config.toml
n_layer = 11
d_model = 64
n_head = 2
n_kv_head = 2
head_dim = 32
d_mlp = 192
vocab_size = 512
activation = "swiglu"
norm = "rmsnorm"
norm_place = "pre"
norm_eps = 1e-06
positions = "rope"
rope_base = 10000.0
rope_fraction = 1.0
qk_norm = true
attn_scale = 0.177
bias = "none"
tie_embeddings = false
parallel_block = false
init = "normal"
init_std_qkv = 0.061
init_std_o = 0.013
init_std_up = 0.061
init_std_down = 0.00751
init_mimetic = 0.5
optimizer = "soap_variant"
lr = 0.0112
beta1 = 0.95
beta2 = 0.95
weight_decay = 0.031
lr_head = 0.0099
warmup_steps = 59
schedule = "cos"
final_lr_fraction = 0.1
batch_tokens = [16384, 32768, 49152]
seq_len = 384
doc_mask = true
z_loss = 1e-05
train_tokens = 108600000
steps = 3408
dataset = "wikipedia_en"
Each number is 500 + 25 x the weight over its row's rms, rounded and kept within 0 to 999. Layers, rows and columns count from 0. Numbers have three digits each. The size before them is the row's rms in percent of the matrix's.

# layer 7 attention value, 64x64, rms 0.462, rows 36-63, columns 0-31
086:497511522462519478488468520459530539464448523473487483521529515504506514518517521508510488498515
098:484500493557481462486485479531487492506482492505495565508530509474519480484488505487526552486494
092:447479507520501473486464507501483518474565503496454480533533517472517537494479522519529493492514
102:485501520485497491514472486512506515462475504535492447459489478508519464507446458456488471503505
092:491456467446568488511489528460479530510553507503503487485494516515479508544524486466487467506483
092:541483533521483477458501481500489516535524479470458490464460481488498488523495479489496505492509
095:510487460513475477489519495467529539488480494474506565473556488499514481468521524520480503477528
096:494513487520515558479483498520505490484504500456471491523512494527480510574489482467516516531548
092:498465496508516515516474487508537486549524518513480513502515529494528522488485511461530495510517
102:497444476479482490485461531469477468488507491482487486516453497507490471552475538503517539531504
111:553498499502506489487509453526498468518506489492460491494542497506507559469502494483486483489555
100:476493451483465449517509487498514510499476477461511465456474559507518503475507514491460538527486
090:491498449507520482524491477534508498480495461496465508474470485505468494466518457502500468459512
095:520485479533548509477494553490521513445541517516531500455491540493503474488460526492508510500569
096:498497528460514516479478550509502508535542460519536499508491559460499475468531488494487511491521
083:469551518505518485535559540554521450497514516454437497482499514455492495499486521485479508496505
093:491557500510481482540549485517495477492470518484479525543503525531531519484527512487530521508527
096:504466538490536498430517508473492476542478489495478519544498524461487512471457504529537504513479
095:511500550535534500496504542451491492509520509479471458504477510519489486480498503464469489527479
099:510509507507540482548465532499533472480478467469500493503506442508513539486517506448453504499497
110:526492479460457496479484503497542454491487450469491493494474514516504521519525449474504532508536
099:515531501510526480462500494504469461490448505484491490513469525471493482508518516505437508472530
098:513505475507496480505475534503502477538502488508557449489483493501512498509527460556520446489468
092:502513485498491499499498515468502490460513487518492510481540510507552478524494478465512493488515
103:486498486545489470488445519501530455515462562470460495536524509504496490507473505469490493487464
089:548494476538501530484497479502530491527508507479515492492485467425564521531482508494491492565496
106:481536469512505510512528493523509515462497480544496474454514508493482459481478451497510520516460
100:475483470445501476517491476488506516499500499511469488511534497458488485512501538505513454533507
# layer 7 attention output (transposed), 64x64, rms 0.443, rows 36-63, columns 0-31
086:496517476466515491472483471482509506482487484550484484549478441492517502544497498532508522512472
096:484514516468423523512491514524550488479478495491503477499497449537494509545478518483512495536513
091:574456504506491496523529492484492489498477455490539486483484483496520500517517505510531500519506
097:577516487490467505518510550506479509527483487493512495471512482504534518508522478508492500459511
095:491502491449467481460513503475509505459476491499504532485518483474520521473484497512469496508503
098:498489493512512502454491490501439546474512459532513516523494526491523475515495523493513511472510
095:473491450519447502552491472466459493500485507453475448507480509490471533514494493509490483464512
101:486519504516517477518484517514451506508500496541520481498509460526473496451485490486507493530524
097:511570498491541497503520475491474507463509491487505494526515504531517512487484491550509458495496
102:484521495438537523489507470472447475471457499531492510502470518483519497486496538475463504544512
108:522512476526463491461509507483500530516515477494552478478514457559534482496514500492481489478516
099:495527512489528515481448513489483550502477523509489447519552563470504524522471512521507526506512
091:533476475471491522471493509506539465507494533485514523490528500496465502527513493504457527480478
097:507504455486505554484477496511447470525500545509463501508499471450534497532503483500527492481528
093:482540496491476526466538541514529520510496503516474503490506530484497524494568491500472492537541
093:494466475511462486509513494467489517504517531539503523540509506521480517518486512513478556494521
090:504510519486509486541444541476478492477547497504481551456498513535523475485459518537496478499517
091:531481499533480479503480483469515497483553445542526515506487505489533494457521520507491510547521
096:494497493519534510481464458512517531517493475483461498502472530506543513490494457499508521474551
101:476474483490523511497504442489515513480503504502520508487513497485499499506455464442486462485513
106:442502493514501496485480475483540470502503487501564533520504473495535488476507523522466451480537
098:528468441520477496503479508497536462485484486531508505496492522519496540516477460482549495512524
105:558469489496514520476470532509522498533475539472502479531504523501490487478464488494512477507475
084:528516521511518523529446536489443486491462460463497446498487475479509496538503490518483507495488
102:511465545541496526469471498513510487480485494484489497524510497514484503520477480550457513552528
099:506507495524476544490484484507497529452489517484492432517487496438480483483499483451512469520507
099:526513446488465475537481566471501450499500504510479491520494524466502483516542513515470526478482
107:530525529524493518529493503497502501495518525553542507509496470476472548504499530498478475469484
# layer 7 MLP gate, 192x64, rms 0.443, rows 0-118, columns 0-31
103:517535530492447453515469508503507543515501512506460531517480536512483482524531544479491515479502
092:494490519488526467519510463519487460499493478479493492494505483479543490446512505545472471500503
101:457498526517468497509495481498433495519542462476533488508471491486489478513525513531544485503501
103:527523521535526471460495538475516502497491473464525497463486501440505528509519512541521525443479
111:512491454489556463538504483479484502513448499502474512532502526507511473526517519494523465520489
097:488481490487478549467515506513515529479516507510487525538472505497471501543465496505445474476519
098:500508496489486510498523447471477524518500527466515482467502512473542479522491532514453523508527
122:526500508468466500466475460528499499479530544508498513516455525476506479503476477490484485463481
104:489446489524517499460514516503491532499498501507488564498457454492515556527484479495476496459506
098:491524502493542473532446481472483544476494464496511522561475475474501513511477471552475490522514
104:511499463493487537536500476485503511540508451524486555514488512517509527453539503526516473472525
117:503490513523490551467466511469484509484523510496492417512481457505525485533515507508482498484521
095:470469485492507535469523506495477492496530478495433501494516497502476503519491528504432479457506
091:510484531490447478444461493482514489497536487507491467494500495528516518517486483509492475525483
103:507529498552506438467497485517483506483480508513482495481451463525519509506503553507553494555459
087:535522508518492417520480503459459493535511493504526482510525467452495516530528464501534461513495
102:491499486477523505546469531515541472485527476526493522513486487510464516505460551478494523474460
098:471533517514482475489473455501475507470510487493459476517444504554490478484471515510484588469510
104:475453491480508511477470463477453510468488495497486495512501507490515541515506466515485476543489
101:478478486514520473530485484457448496514475514454468490492487506509479517504530492512504539498518
095:486532534480491509483482465501498561519498510521514544518472500487487490472474530480481469476482
103:514541460487478544443499473502516510490499490505496509505506478458560498510498538486475473512480
100:525526451484497530523488536498471491521504498497488491517551486487505484487462445476512516517478
094:495464492501525476459499473519504480437530521525485537465494523520511510513472530503471492512513
097:477547476523511508517448484504548454496518455500487481484466492525546533462506495559505514484506
102:514495442497499503524479424511512540523492505483525466491478492477496524510515509466517503513487
094:509508511491499498432477489508471470484493522518550528485510478492506501484502489480482470456509
100:539456526536497484536477475497491496498524495490507525495506485461522511466500488520451458502508
093:527519473458465523490492463466480479493537451512530489496532513507510507497512511485530481507472
108:509536514538520474517496515522506501517528499516501519471463532485505497501532537486505476501528
105:478467507464492450554465476551494506494482481557488536508513482525546468514512520524491464506498
095:505480469491484466508527464488491513478529502470490530514505522509513470540548502485519500477514
105:467498531499517498505491482505516500467512531489532488446487497447511488520447496548492501525512
095:507513478528495480498521468500499482491535484476508506543476488520503488530519521490459486545487
094:484500491551468513506544467483485494477497476492528500494496482514499466462455484512511504536479
097:515478508499499483498509535541500529500467492545461509506491424509521506537495472507497475509477
115:468514485508518514495473467510504471525495487501479526520540493443451481505461490490512510477483
094:471488489521495504495504473532538526508521513512537499472523478493513493517469539517486478458466
097:464521508513541492490496461466488489520466551465490532535534475524472493467483500542499484518456
102:459523494504492474509477496501514540448541508488504562462488535475523521525480486479478494444493
086:518494523502511479502543500515521476470529505499491520491511491479492540483497438519485519469450
100:477499512456509457472468501494504488473522490496550559524526511477495490476485511480555507493463
097:527488540513490489465486500488509480503483508492527516491496490486497514456515505532423495498544
096:518521487523472485506515505513487516524509512508459506488489462547545476497452555553514477526459
105:478539494510480515499452495516513511539523498556452500495510483476528482536515518519489477479550
093:526492518483463492502465480488534506512477500533484549514475513491485448510539490490508530490530
088:492499494510507476504473478453483469524544508470463474514485530510499514514475551517502505473548
092:506468529539531517516469527487544494515481466485478462513514473487479538517480531519468459507506
109:513530543497492452483433490490485514519492522491501486509468530513482512509510499487487501501494
095:488545537515487463487480466501478531504506497546517495458485484517512483526520494524486556433539
093:501492443495454493487514501493526521487512494516533520463499522541500466500448506509537473494503
102:444510519461468521467460501512530511501538511523478487490469479450516469534496490494482505480510
098:493484529446522551474517502514470494475525484526490479516480507502483542543518480507522474497489
101:501498465493477502519511450500471578502479515510489513546522463496513505458519515499465481516534
097:516534472499495451508491488478476506477538479525505491464506535534561474507544508459474517460496
097:465519479534509510441514518521479477468543547510563506478460510448526504491477498495495486485508
089:532511475532511465503514500479501502486523524478434518502501507470496510535493476509513484522528
097:514474536520514491519547430480513489519509493512510485475552512458498519480507441517503524481522
108:529483535518488490452508508498504473490487553489528462475476501501523501483467479504518546465486
098:460541514517510525508540463490470504488502521463486504498518496443486441509518519489488474462495
100:469467482503501480504496515471473522550458502520506511505501522474512519533492490543461499483520
107:527480501483447523497504487464532533502479536506515527493536488454513500513489531530504522487493
094:488524473475519470484520513532489534505501505504460480485486474540528535528511508477470473509477
095:497497533465491492500465464510462500473454478499472487448472523488471511482465496492485454514463
095:475512500527486506493507503511545442476530490539536472493512502502487542509490528488424479493495
111:530489516456518556479454481507488487502506525549471518476543491512512497485459470518476496547453
099:491480544507498494490489504478498520521508509504537458455500422499506479520501543548510482529489
097:471453486493451495506476469535485492534458492471535515546480494492509504523443472521479484449489
087:515479518506526523501508483490488539475530411512511502448494514497475512478497526504499498531506
099:464504496489488522492488498504519461487536556524497499501509476477497505518528517503500503443542
096:558471492494523531504537467492483503510529479488476495518471547537493498458515524520494532516480
105:548508527542495437506517491480546494516476531511477503493465473500523494522524520519489496479491
093:525492511493471497433540495480515471523480507464540475504503490539511487478518497536503538484531
093:487528511485465548489500523514516525518512503536454489537471475508509542559512487524500538483470
082:510482484504475496494499462455543464493461488493512489517529499502468492482505474494515482549501
086:521539474505457500484505486474502458499544488522533523524459488474511501525478486515473494510528
103:482488456511522561504436461498491517476478522480504487498475534500489490482517460513505542502443
101:496491472498544514519468448506508475495497498496521495533501522483501507542527498516560451462525
104:503535471470504534442501491522469446436492537507482468548503483525500510490495476472477496508502
096:492470513494470492510426504518477525497483509505496516491513490466456545521503471483518480476554
100:493473493509517498511503487501523556526531496487509526528512454518429489527486502454488459494460
099:495537475468512529448504491525487515507514430528507504536544550523499483512529490496487443509499
102:502493552458494468481525488515536525459516518498545473546431482496466496538473510538491512541504
091:489511544513456485481464463478497488481491482534524514476488535476485512530463523522487504521526
100:523490517487511453490480514518482501503478503493456534513472531481519508514492527512503499533478
099:511540495487490519478445515513484474543524512528497508506506468509492499495520508500484527454449
093:478480467536547517498461465470541452472493510499481487466490451523527507492506507533490505525485
094:457495537523506484478523464509510522501487455527497529483523485517505555512527490505519501511498
093:563462494463524492485516523529503519511518510532495572506467508507514469488508506489476533540481
092:498499490457490514483503481468491555475477499519502530461471503521530507487452480508539431558508
099:526482501470492546491514511473528502482511479490514444467529488468519456483483522516472506457518
096:453470497528493468503523504471477468504523484507512484490501491533530500527532504560518521493462
104:533485458530544534506484484474486495519483520454516504555436500481478508492482494519495495490494
105:495465514468515497536509515509547501527484497474537484539457451451492511504486521497530494472510
087:485517498550554501503482469511553468516515489554484524466492525515520532489509525535518473479503
108:456478504474450437491499454471529490500523479506488524507494521539544519493506535567536486515469
102:536498498460536504503513532505478491473497519496518472513507543506511510505497491499493508479459
105:495499514500522515523495514480519489484532477506503464487531494508467508519540501510514476563495
095:531514502502511523561502493461539497515522472495488467505517471515518527522475459462500495501485
109:497544513498558526479473491479541482503475533521495512513474503501500470538459476518523498503492
101:473449467478479516511488496535528514517502482538524506529495506518471467466497531474514546465546
106:494527538530541458503503493476484505543493482513531486478491493496494454492500484495480504490487
108:550513485475495528483519475507494532538521470534510503511433500518465495505487477489491500481480
107:502496502457483488522485527506508474487508484527485465526498452510479496467472502544527534494548
095:515507485510490510494500536500506503521469560466517502464506526492484500464471457482497525482447
110:547452537519511502531478526453540524523505460482476523513497510478508517500490484523496505495462
089:500490477522460511464515497499501507524463513514514536492516525468514513528509505498502464462460
099:483458495468507490470459515503482507483521487506472507497501480504476478522524526530484504513491
096:484486493504489517497484489489494470508509507496501513524496494467521529477510513496511508480530
103:470493495510463462500502500466551546514491511525476517501497465501496515546515443516518509442505
106:517523517509451488504503496515485498540494525549523531507510487442516471488527518503492490508473
096:522480525517465481526500498477574485494495534510541501517470459455493453536453501516478502489481
113:482508475556501493497469526517488520542483518497474492514490485480476509493503468541494520480455
103:499524472516520515472515501480578514520466513546509552520487484510497489528500531529485527534529
101:518489521525514508510446497474505515494512486504503539492484477453443512505505477512502501537546
107:537508473460557510467509474485537497506481511503479473493487487520547556514478487472504473522487
101:519489554488510502499503501485503507477512505505541497486505520492495497517512515506425471526481
103:559538504497517543511511505463498473508491446563524510505498495520511492489474499519500544499508
103:518488466499492493493489506495519470496520488501480490491528527479515530526488534507460488525482
# layer 7 MLP up, 192x64, rms 0.462, rows 0-117, columns 0-31
107:502528525442519470491503485548486506511473470542532479509511522539479491486469462487512510521506
097:475524542511559481475508534501509509505550509533521485478494517517484492546490512492488529508508
099:491489488510488497505487497460488514537488476495517484463496520539498477485513523490491496491521
107:535507488494484530464516506453493499494468558536438496469497517512555478487481464482482516491510
101:491494524466470511538498514516522488515487514480511514465507481479511452510518500496457529509477
099:469481520467505483508493487473508495540521565456505517511490529497493501483506515483493510444507
102:463483560463506484495521475539482491520529511525526512506479516488494454515515506481525473526482
119:505445528469518497476463496540496471539479493497491505463515542476485498402501518524483508493488
108:492486445534548511507480489524494488485464534495509515568492517547473489504453490485521547480492
093:467490469449481535480499510536549519474473514455490465484488472515510451513481535481492496540496
105:495484509507471472514517509534530517433537495476477496463483508475500483548501540478465502494507
109:529526510536514515466482507538496459499496479552531520495520489484488459466537537509465478539527
102:503511516511540501493490517496501518490486491475460512432497539516512454500499500475544498466472
093:481489518463503507505524491527527499487466479493500480501502540452465522487542512493500509469456
099:494501529505479520476520499507507524437503475440526461525530522452494523502466498515466518478523
092:461507507510515479529521510500465530529508503499542501479530517476474506507491449513472447467471
095:505442519508505510493546479511524542524501471493528497494538492521495493471552496481506548491511
093:462528518513492482540473470490474533562532494483498505515481514561525469468481491481508564551515
097:478502520473478496516462548474499449467546476511498508492450541461444499493478507484520470524493
104:526536517534439453493510500531523480475518489514488509461519487462467503542528487481496465542539
108:476501508470479522458523490512451508492501467559518539515524509497482459498501473485479526484538
105:547537505529542548478509460544468512527513563484520507513487491459520507498464519503486449483491
101:512520501528484436521479514497538517502495528544474527489458517536515506525524485501536476508523
096:482484496490521453510498522482567510479544482537515520499512503492493529502530544445526469496464
096:487455556474534496486452498524501484528470519493492457504543482450458523526513533523520483478499
110:479511520496475523493516445512497480546511506489484501500503491465496469498528494489527482468454
098:535457503479507473544508546493522506553498520453475486491501457529502470515489522516550556485505
106:472538516495505505482488531507534541454470509512515474515471541512503502477476518520455523469537
093:493506506520484515464474482460511569451499472531445507553475490516493512469459515503513491502505
103:506490526495461472489492552480467529520546539486539481504505475509516503491511500535497538508545
094:495490523503518491451499529513484536461492479493494499474468506535508521526451467440507511477447
106:503539515497484527492506506527510459519493485504499537480558512494470533430494509509508472518485
103:491534455491520513552521554518526503530500486498473525494471510469525478478522520554528470491521
099:498570494489529515517465507523470487482528483512503489489500534528491460530524528499438455470454
096:572505493522480465480513509492547510434491465516474510472517540507498474473476455510478510481522
090:461455495464509516483512489532517501513558487507507470446490499479474435495500495504477486474502
112:463490514507522463494469484521482506482514498522540496485521502532471473467501532465541494504506
092:522529507517528511500517527453533509471474465518485514509493500508484480534529486506478493519485
098:538464503482493554510461529446498506535494538517570513500513536479523446493513500511493515492501
103:479507516510524495511534508469542502463496528495551514519478486494499500485464511436476502533488
096:495506526459457524502514499504558474494495487529493503491507502534518500525496492500504526486491
103:459509456448502501503496505485468489467527500521556520510507453517458523526509451518512505500520
097:494540460503500485517500488499537480492510521529534541489463473525503518526479556518490475498503
101:517486494488539511487511473495507507489505469497483485450506522580508467524496493469506491453496
102:479497528527467475504482471462531495523499501495463524475500505458536508475494513503500519504457
096:486547506501504515538468533474527496514509468456486480556509517458447507510515506489523518521509
083:507480487537546556514504509516495511464475482491485496518475488460527470506536509498503517525512
098:508497500516521493509527519522537489564510516501512513491499482495487505490523506507528450502505
100:543491510519481509471468478509489479489517497501510494484497487520458501464460516497479505557497
093:491441520478524493530522513506471484465498552501542462497536485507502469524500545523475507482489
095:471474526530486482477514450466497480472487507510542494531507528505465535500494545454519511512511
092:482514509477488521475552472497506528510525481531493486529453502498513437497461450488522477518517
102:512487484569542491499511463526482492483494483499534522467522520511517509470463514459503496509529
106:475503471482467534441434486474508531524485490469519474531520457483472515521469499492486478516512
088:454528472491447524474460542495496488517490499475499494517497559496503489470521503517500511458493
098:454473525519500523498485511513489490488439486511504520514541471446504483516500459479471532486468
084:510485507478534528476481490531520488512489513498486423449483471480500524496485493498531523487483
088:513527513507496489529512516501476478512521535471504486536502498502466519493465543417585494496483
110:483472460510472502475476477523502488526523535503502515476464505467471510487515501460518463488481
104:505477521515506506512517487477492436522532498517491527519484519482523481504461464540484529496490
107:489468517523446477498510490552482478513537544505460483510496490484477486487498485457474442513577
102:501475513455472513474494472477465487519491526536491475532529480512539503513514496509487480519534
099:518496486442502509479508486502508522542486511506492507494529520494498493511493495495554497516492
092:468516499489484502514528549454488481517495506518517459488511541507477486511471485499472477524453
095:511538518487493477550493511492477466470517509512547486494486473547480483483493486547539486538507
091:512482498490483464489517524512478485540557502485491518492492463496524496499504493527510490533443
101:517460466535476541488520511519484452503498541485505490541500516498541528521494459487506542498521
098:482489533536527483447492520539499548511530468527477513516520487468510540494515512472485487506451
095:519508468523494501492498512493521467514516505496452536514509499483567528519479510447465516468462
098:506530520501494509493538500489488518555443471535468496501499507500466522524522453439512473470472
093:481506528548524499453503517479514514495510459483524467474534550495484472500530480519487540495521
101:529493440550523501508470510475483468516516478518530492545510507525483488518504486531484514476518
098:496511472500492509540466493497488487542528480463478501483513501466492486466503513495471552472548
088:498476511461510510499516495518528521479508449468549510545523488479511506481510496483501544461459
079:493494527521495522512488503498552498534429510477448517494543502481505500519534534464474494500484
082:515488541502468470518512471522510565526458490563515480508527500493521504508519492477441470488488
109:516532519544483491507461473524479511468507513526492450536453527525546535525526537493494503532559
104:476486499530511520469448495507510509502542533526489521512488490498497491474472465504521453537490
100:489537476467511499500467477488497514487512472449512510489547498485477530502527504490493517519501
094:499477532519524526497505498507516500532497530523453451500488548536490516530513514508456529472495
102:526500512488493472462514534534504440467517494512510545485509498508523479453514538485518514506557
094:511524448498509512515503543517491492508537491501547512511534453525472503457479562513501490518521
101:502497521530473498511479543466486484496489495474521478512479517491505463462516453548499521526489
098:520522493537496500479535508489470511507509502480467487523470482525485535502549514479523539479462
099:483511512468530497442492501515477540490517477496509525487502527497478502517501495480466515454475
099:467478492514493502511549527499449493503512526492548495483467483490520489500500492516466477526467
099:540453424467506515527484512471465528485514480471456519494524488505499451548500503466516511494492
088:567531494447508514515470507450494459505496462502528453491534509516549491523518478509500529511513
100:524511547492480484512485528538503506494512538500510524488473477445503550457500495518494546503533
089:498535483515539557507494491509470463513514492501504499499480512491463455469499456528498519538542
108:511516536519501510523518491528510506528496519476503520565468509506492513491502526549501510477517
101:530472496481477450488492516524537484531488522465500453523532521504517533493468443520492499531465
104:497499522529507473512494564525511504496488481535516501544511492496557495478443485481481503519508
101:476500517456554460454512453482478510465518482488516509510452535558495526504510509498531489492497
096:508492483529497500493511488509525485506456478534524506500542507504541526468508495464509501495493
101:521542471529521503466481527507494538525480518492497509502536456503457483499497482469528450511514
103:486530482517504485491565516489529501509436492560510520504515473511474511521492502540539498520525
099:498466514474508485493502507517496479497506562475520524513522488448477452523500480519488482499500
102:439469489516537510498507499538467505486477490496520536494519468503482496469504519484455513518476
109:472563498458515561499502497468466515507517473524500501481504479505527496496465526490480484513483
091:522495539490565492512483522477512576449513450509517500490535499474434512536509520521495464490509
103:505486484492478486522490493505485467495481485490442451550482511508449498533498486523472502499490
110:486494559475481498481507458512472511552518506506489488496482467482507523491515472502582478515484
099:519456511460425461529508504514489489500509532512509479465476436520502510505497513490490519492508
105:510514491526460451508480546519518535495496518520533460493487480473504493513476512466481516489457
110:499464518493478517523494485478495456525456487523481538473477530494490507538497539514526534517523
086:538499471451500462476551542512521516533490527489523502497521505517506487529486514502489479508483
089:536539526501484508522537487533526501488513527505469523485530499505470489492460527472504512498504
102:492525501457498489498498504484432505447514469554470510480536465486503521533523503496460501479543
107:523542504489504445455491514456489491493501500503475513450496490533480523514496491488526526462495
102:527497470523514498489509510510495526493537536493525489548518488528506491564532500500477524523506
098:514521513541472476509481504471519467478542509485514509493487474495513500508491519495502454457446
103:503454522506548453473488484480517513500538524503532537511503487511508537563554463497476544525526
108:474494459480481492516484507456568515487497516521499526474487503507491530542431514500505484505505
098:466481493509472532467540513519486468519554538490525499474529496488498504502524530547533486487524
099:514507537480521494488503526466505496497500507527508512489485458535483495464475504524466446495509
098:513494507506464503489500464523490545537481505507476494507485483513565491522494521524426513469492
110:458487508481498521462496523508532468505521486498477504465535480493483491535508485470510511502480
# layer 7 MLP down (transposed), 192x64, rms 0.446, rows 0-117, columns 0-31
090:493469496518510530514517522466526490497500492498524453538485507512462531491482490519539507499522
097:507514491508490487522480520496547515483529483508517488522465496485518542498464530509471529525544
092:518496487499496481455488487523497501513498530475488496507546532508515479455513495489512502500463
097:465480457511454481512466488537494473502512464499494484448480475467495477491495492480503486508512
092:489502465501497471507542490500535487534552466495470472497484526525501474505534522515504516541527
095:474512508487483486540511490492502487536482540477558532478521499456496536524493465475501449468477
103:492511490523485521489494456535503495505543546530472506502490457496536485479513513480483458522526
116:492550448542485494467516477494488506522500556502491523497545511535487468532487489520492482500531
103:513468543462493495504497518517523514482462498491499497473516447510540556504517519490444483473510
089:558515549511503477528480517469531516516517521505511451476489508485463495539508526506511523521521
104:572526519540511491499498484487542517545488514467522487474514514524494494517428494537468529468505
095:445506512535492501482492514547449492491497466506512544499511449505507486493490458484481511517488
095:502465469488500545468479489535518504499475449492501486504519487513531516485503496533488518490462
097:471496506472530486479539498511495507546518505509525510498479543491508465516484508501462529471495
096:536467500484500486513508499500501557480466513472491523473493544519479494527471469467470510532494
094:479502526535483474504491523507475508484501520494482491486498445490462466524568465498523434509502
106:471496497526525502521503477495465517537546509478497501537490467510462546472555506521507475531465
092:517494477483498520501510480519507485496481502468509479509524469584490489499479486488513460504454
091:533508434507486502501505517496512504509509475555524492503475493465515471515506533492454447491503
100:549512527497524475474487492475495507549509512519525531516460525505489510532470494454509504485510
102:497454502493479501521508494512545499493488497512538484483477464475533535492467523504480495518494
098:450499478503480504528517495510483489510489536455497436516470517461542504485478503533482482509505
095:532456499481496471514457530514514493505503487524486466514527533519501463525527531531523533515520
096:541509503484477519531542483449516520505461465520470495510521466469493440506476512514531518522520
092:526503465484512514499468502552504538544498496477471481487445429513518503484451468495526495537482
101:508490483494488512523488476554469535517473556456518548542531483477483530514501490518505515479506
102:506480435487470464505494514554530487540532506529448500473507478479489506478515514461468533528509
108:467539488520522510517500491460558498500487479491465516494483496490520499496492535452551517498507
093:495497530508501490506529490537503508492486507500475487477504481506495478488518522534542449556481
100:494514457503509504493478431520538492491473467492527547510492542485492513493521509469550502481495
099:499494483512500497504507487490482480528496451508484467483513537471496513485518521512498481514533
105:543488552511509490467487517522537505496510502566493522497496461513510520483472499520480524519532
106:478474513470467556512500531495507472496494501476466457529498463516525513491490533473535540474480
095:507465537516490496527525522467481503491493472505482467500515487506524487494477495479474498518478
104:537504461488542486518567466483549513553510501525489537494509490521508496533481515532459511497518
098:496513527477476502497490495530526536505548509534517475464498492512503533548542509482491479500535
104:562501500513498534519518551484502511519507499482455507523500478459526508483481494554475508520510
090:508474500540472484477526534517505501510488546526499478529538515494531496507491476511508498494554
096:464533513535521527523487491500492490509505497513522492518472500453480484487494499538526496550432
103:478477505482464493458527522544481528458476533472464485504510504484516507489494524491497431452459
100:514495510489516542462509524536490516526511483480474486500489507507475504514520491507501504528462
101:498473497492493526537542539495544530540474510530519504514476467480505542551450490477479505467503
097:479485466510480522478494495522495486538473503484484554476527437480485507492485477509495513482488
105:469475516513502502507497518487433461499481447500524549488495510502498492492503532469513489519491
093:476469450512486490507521536493481520529497508552498525526484538466499496497542462504490501537514
103:505483565477489504523476497496489508503479509514553484452516526521518514546522489508531514526510
088:481515466474516518515530498491503501496543498511488462458519504514491454474445463549478493476553
093:490503504482498479514461498495514510475451472508477449495479523508507490511489537514459519476527
104:524527525521532476490507512528488476521523484489488517517509502522485558537529520459519496558460
103:510517501527498460513482474480471473444510540473521492557456530518525472472467494493481514487495
101:473503524481511509495476503539534530461491482495505465488470482492475443534504508460508489470464
100:475508534544483470479499494516558485494475502522485479496484498512518513514531542554505482472476
101:471490504485480525514481454529511551482494503479533459546487524476487513488497503483523521527502
114:486509478497500494461469489468528482452508487529470517469472498506525471508506535496496470490474
091:477450497510487512530510480505497462512451571508520496530503498533491519528521468535488518502493
098:565528531496477493538488535522477522526496514471507505504503500463473521482463477488501503489496
092:498497512467491472508510515488501466487453477487445534515497511508498472489484515515523510546497
101:528418459512466488512509520476515476488546450503493521488493533499511537453489498470486531469501
101:573484506457531477481529507507476486458481474488496512500470522543507522492489530515457528541503
099:485502497520535499461513503482479497474471505482443434541547507532510489491496469555453519525495
108:520495498487509537538468470450480515497496513485476496522463505486499484491500517507527578506498
101:511542498464513475493456481481521496515475471537511466497490539496502502541526544493511511501478
098:517502526503511509528507486513496464495493498475519469490533520496493499466452539517494515479509
094:536537488533559492517454536463526487507506526507551509507456491512485469513533505533512555523493
106:474492538476482474500510517526517499475517519457483525512507507546473511436477542501517482528497
099:518478476499508514510515504504498528502518475484516520517485492540517504500487489501529476466525
097:485488553481451459483534542516512466520480528493535472483495533523482517476476516502524494518484
097:471546486504507486515488489486524533548521499486579520517519500461450517465494503501506577490489
094:519497481486484510505527479491540541519532543500514513526503539451515500482538503502490494469515
094:533508523497443503453494486532485522493491500489493478467476481497532519469440483503496486472525
089:486497487488483504482540509473528534506438474474497540512542492480488525521456483525507494550471
100:476515503475465537464450514543488487484516509506542479500516440494527509472520505497502500492495
099:507506503506498518490497501492459493480465481459544493484501556497498547539555501520472512472478
083:505510560486469499507497517490544486486503513455533449503483514500459480499498511505521465509492
089:522485521538457462477506509499562506496512488487491490443492541488503493491510502529512435530503
096:484546500465520530518487482541483535479508516469509506476470451446513504481504493495511470542500
104:476471557535479467509498479553529492524501521511490504474482489516519519496499491516469495475511
101:469486504501489509501497532511554471431480508505491506484503461483507519528513495521482485513452
101:563496504459482544504490507511520495521510486502484466479493549452485519484461564486530455436504
101:526468550495519496528515510506550467486492500464431484460467525530485505470516488468522510528487
099:535487447492494520510530524475534510506443521462510489497486519527474495492486476550509510521482
086:497493524485474498467543474498473512478502534446545510525546479520469477486458501499547459499511
099:482502459484498512518485515558476470512521507536481529492494522459484511552478486466482519459482
097:427497534508520446507503531496463502501478507494502496485506480486478508533486511524453501488470
103:523516511540513478528481510514509488477518492505493569509505472518531499468481534478526487484525
101:490475496490510483463503536486510473485492497508455524529492506541482483502488525529553529499506
105:481503504494474478512460504476505516503480505543493495529496454511511480502473505541497479564533
090:474453521502527507507523483472478491478512502486472498525487436491493501504529488531514506527514
101:463511531493519521492499518512501484494531491492547513503501482521483498500517478516489468462451
089:525537546476458459494537505495511528502478540489504516519513516497488511511537500473543485550550
111:511487515509482501526487502480546509488461499480537528483463504472472513488530509541523541506487
102:496452490476451523495479484495515487515464494518510464469482483490509459492504513492501507519506
104:550549516544506499515474512496496508497516492481454472523466515488519507488495516535500525462500
101:482493506507529490492491451430484494474517431514516523495493519520498510524483536477482512522519
109:440479542509501472513538531539527465492538527488494495457510423478529501467519474488530520500505
104:522482507495503539527479477477505513509532505474527530527465505491483480461499459510495519512505
103:505480486475481494547461463505524496533506482521471480444491541542506492471490493492489510525526
091:501483536525499478440523532489468515463485518505494520484510468543478514536511516495471473473499
099:489483552460527534513492503508465484493505455515472502480532505507514482494540480474501535486529
119:495479505518543509501480431507510473471491504501495517493522520487510526491498537518539457532484
088:482501459498460478432507471466510515507517531507504480496518468476519472467495512479484487506490
099:528456495492512520486508486509468513509477509488495506502516497545537535479510462509465562521454
100:480548519511477480485487501447506464515481494535527511488498514532511487514498535536511532527513
106:481519495513508530478479463503500457526480509489499505492534509508496519495484484502525512458447
109:499490517513477472488482495455505469515472471531473481479474501491460531537572532526532569513546
100:488521474487520496498524490535499493503517522513488545508539478493485470461468526446532499466522
089:428481507508484544476476505478503493533494498477494522511493483541522523465514466483513516515469
093:449476468461539542532453491521502484503478492504504541492503453495474509487497494516527521491482
100:549507444484499481504500503499496473499513503487526498554482531507521516497512511527512505457521
098:480487492484491492466504514471481519491481509503513496504559480491480489512539510514534515502527
102:534488486475517475544491422531510492515503504492492484509500482525500488477484503517495497443507
098:496499511495505519543510496535506508503509467476452486465501580509512489506480507491441525454497
107:471507526465528491502540480517503466498527487493499476510543497540482514488496509480533504459489
106:462507511510508536490492448515479489455498483490489487497520456505493521468488487475546487501515
107:485499473510491510506504495500492476504489519558429517521504455499495440511473528497507483522504
089:535513475495486491540488497487527502547486526482546503535487552505448525525497495503522499520498
103:465542528520502453470487491489510501509463469513517456466501548488489539508532548507513529506501
110:518496487482486540503490498499476534519474510480503542550490509482495535496473497474578506514497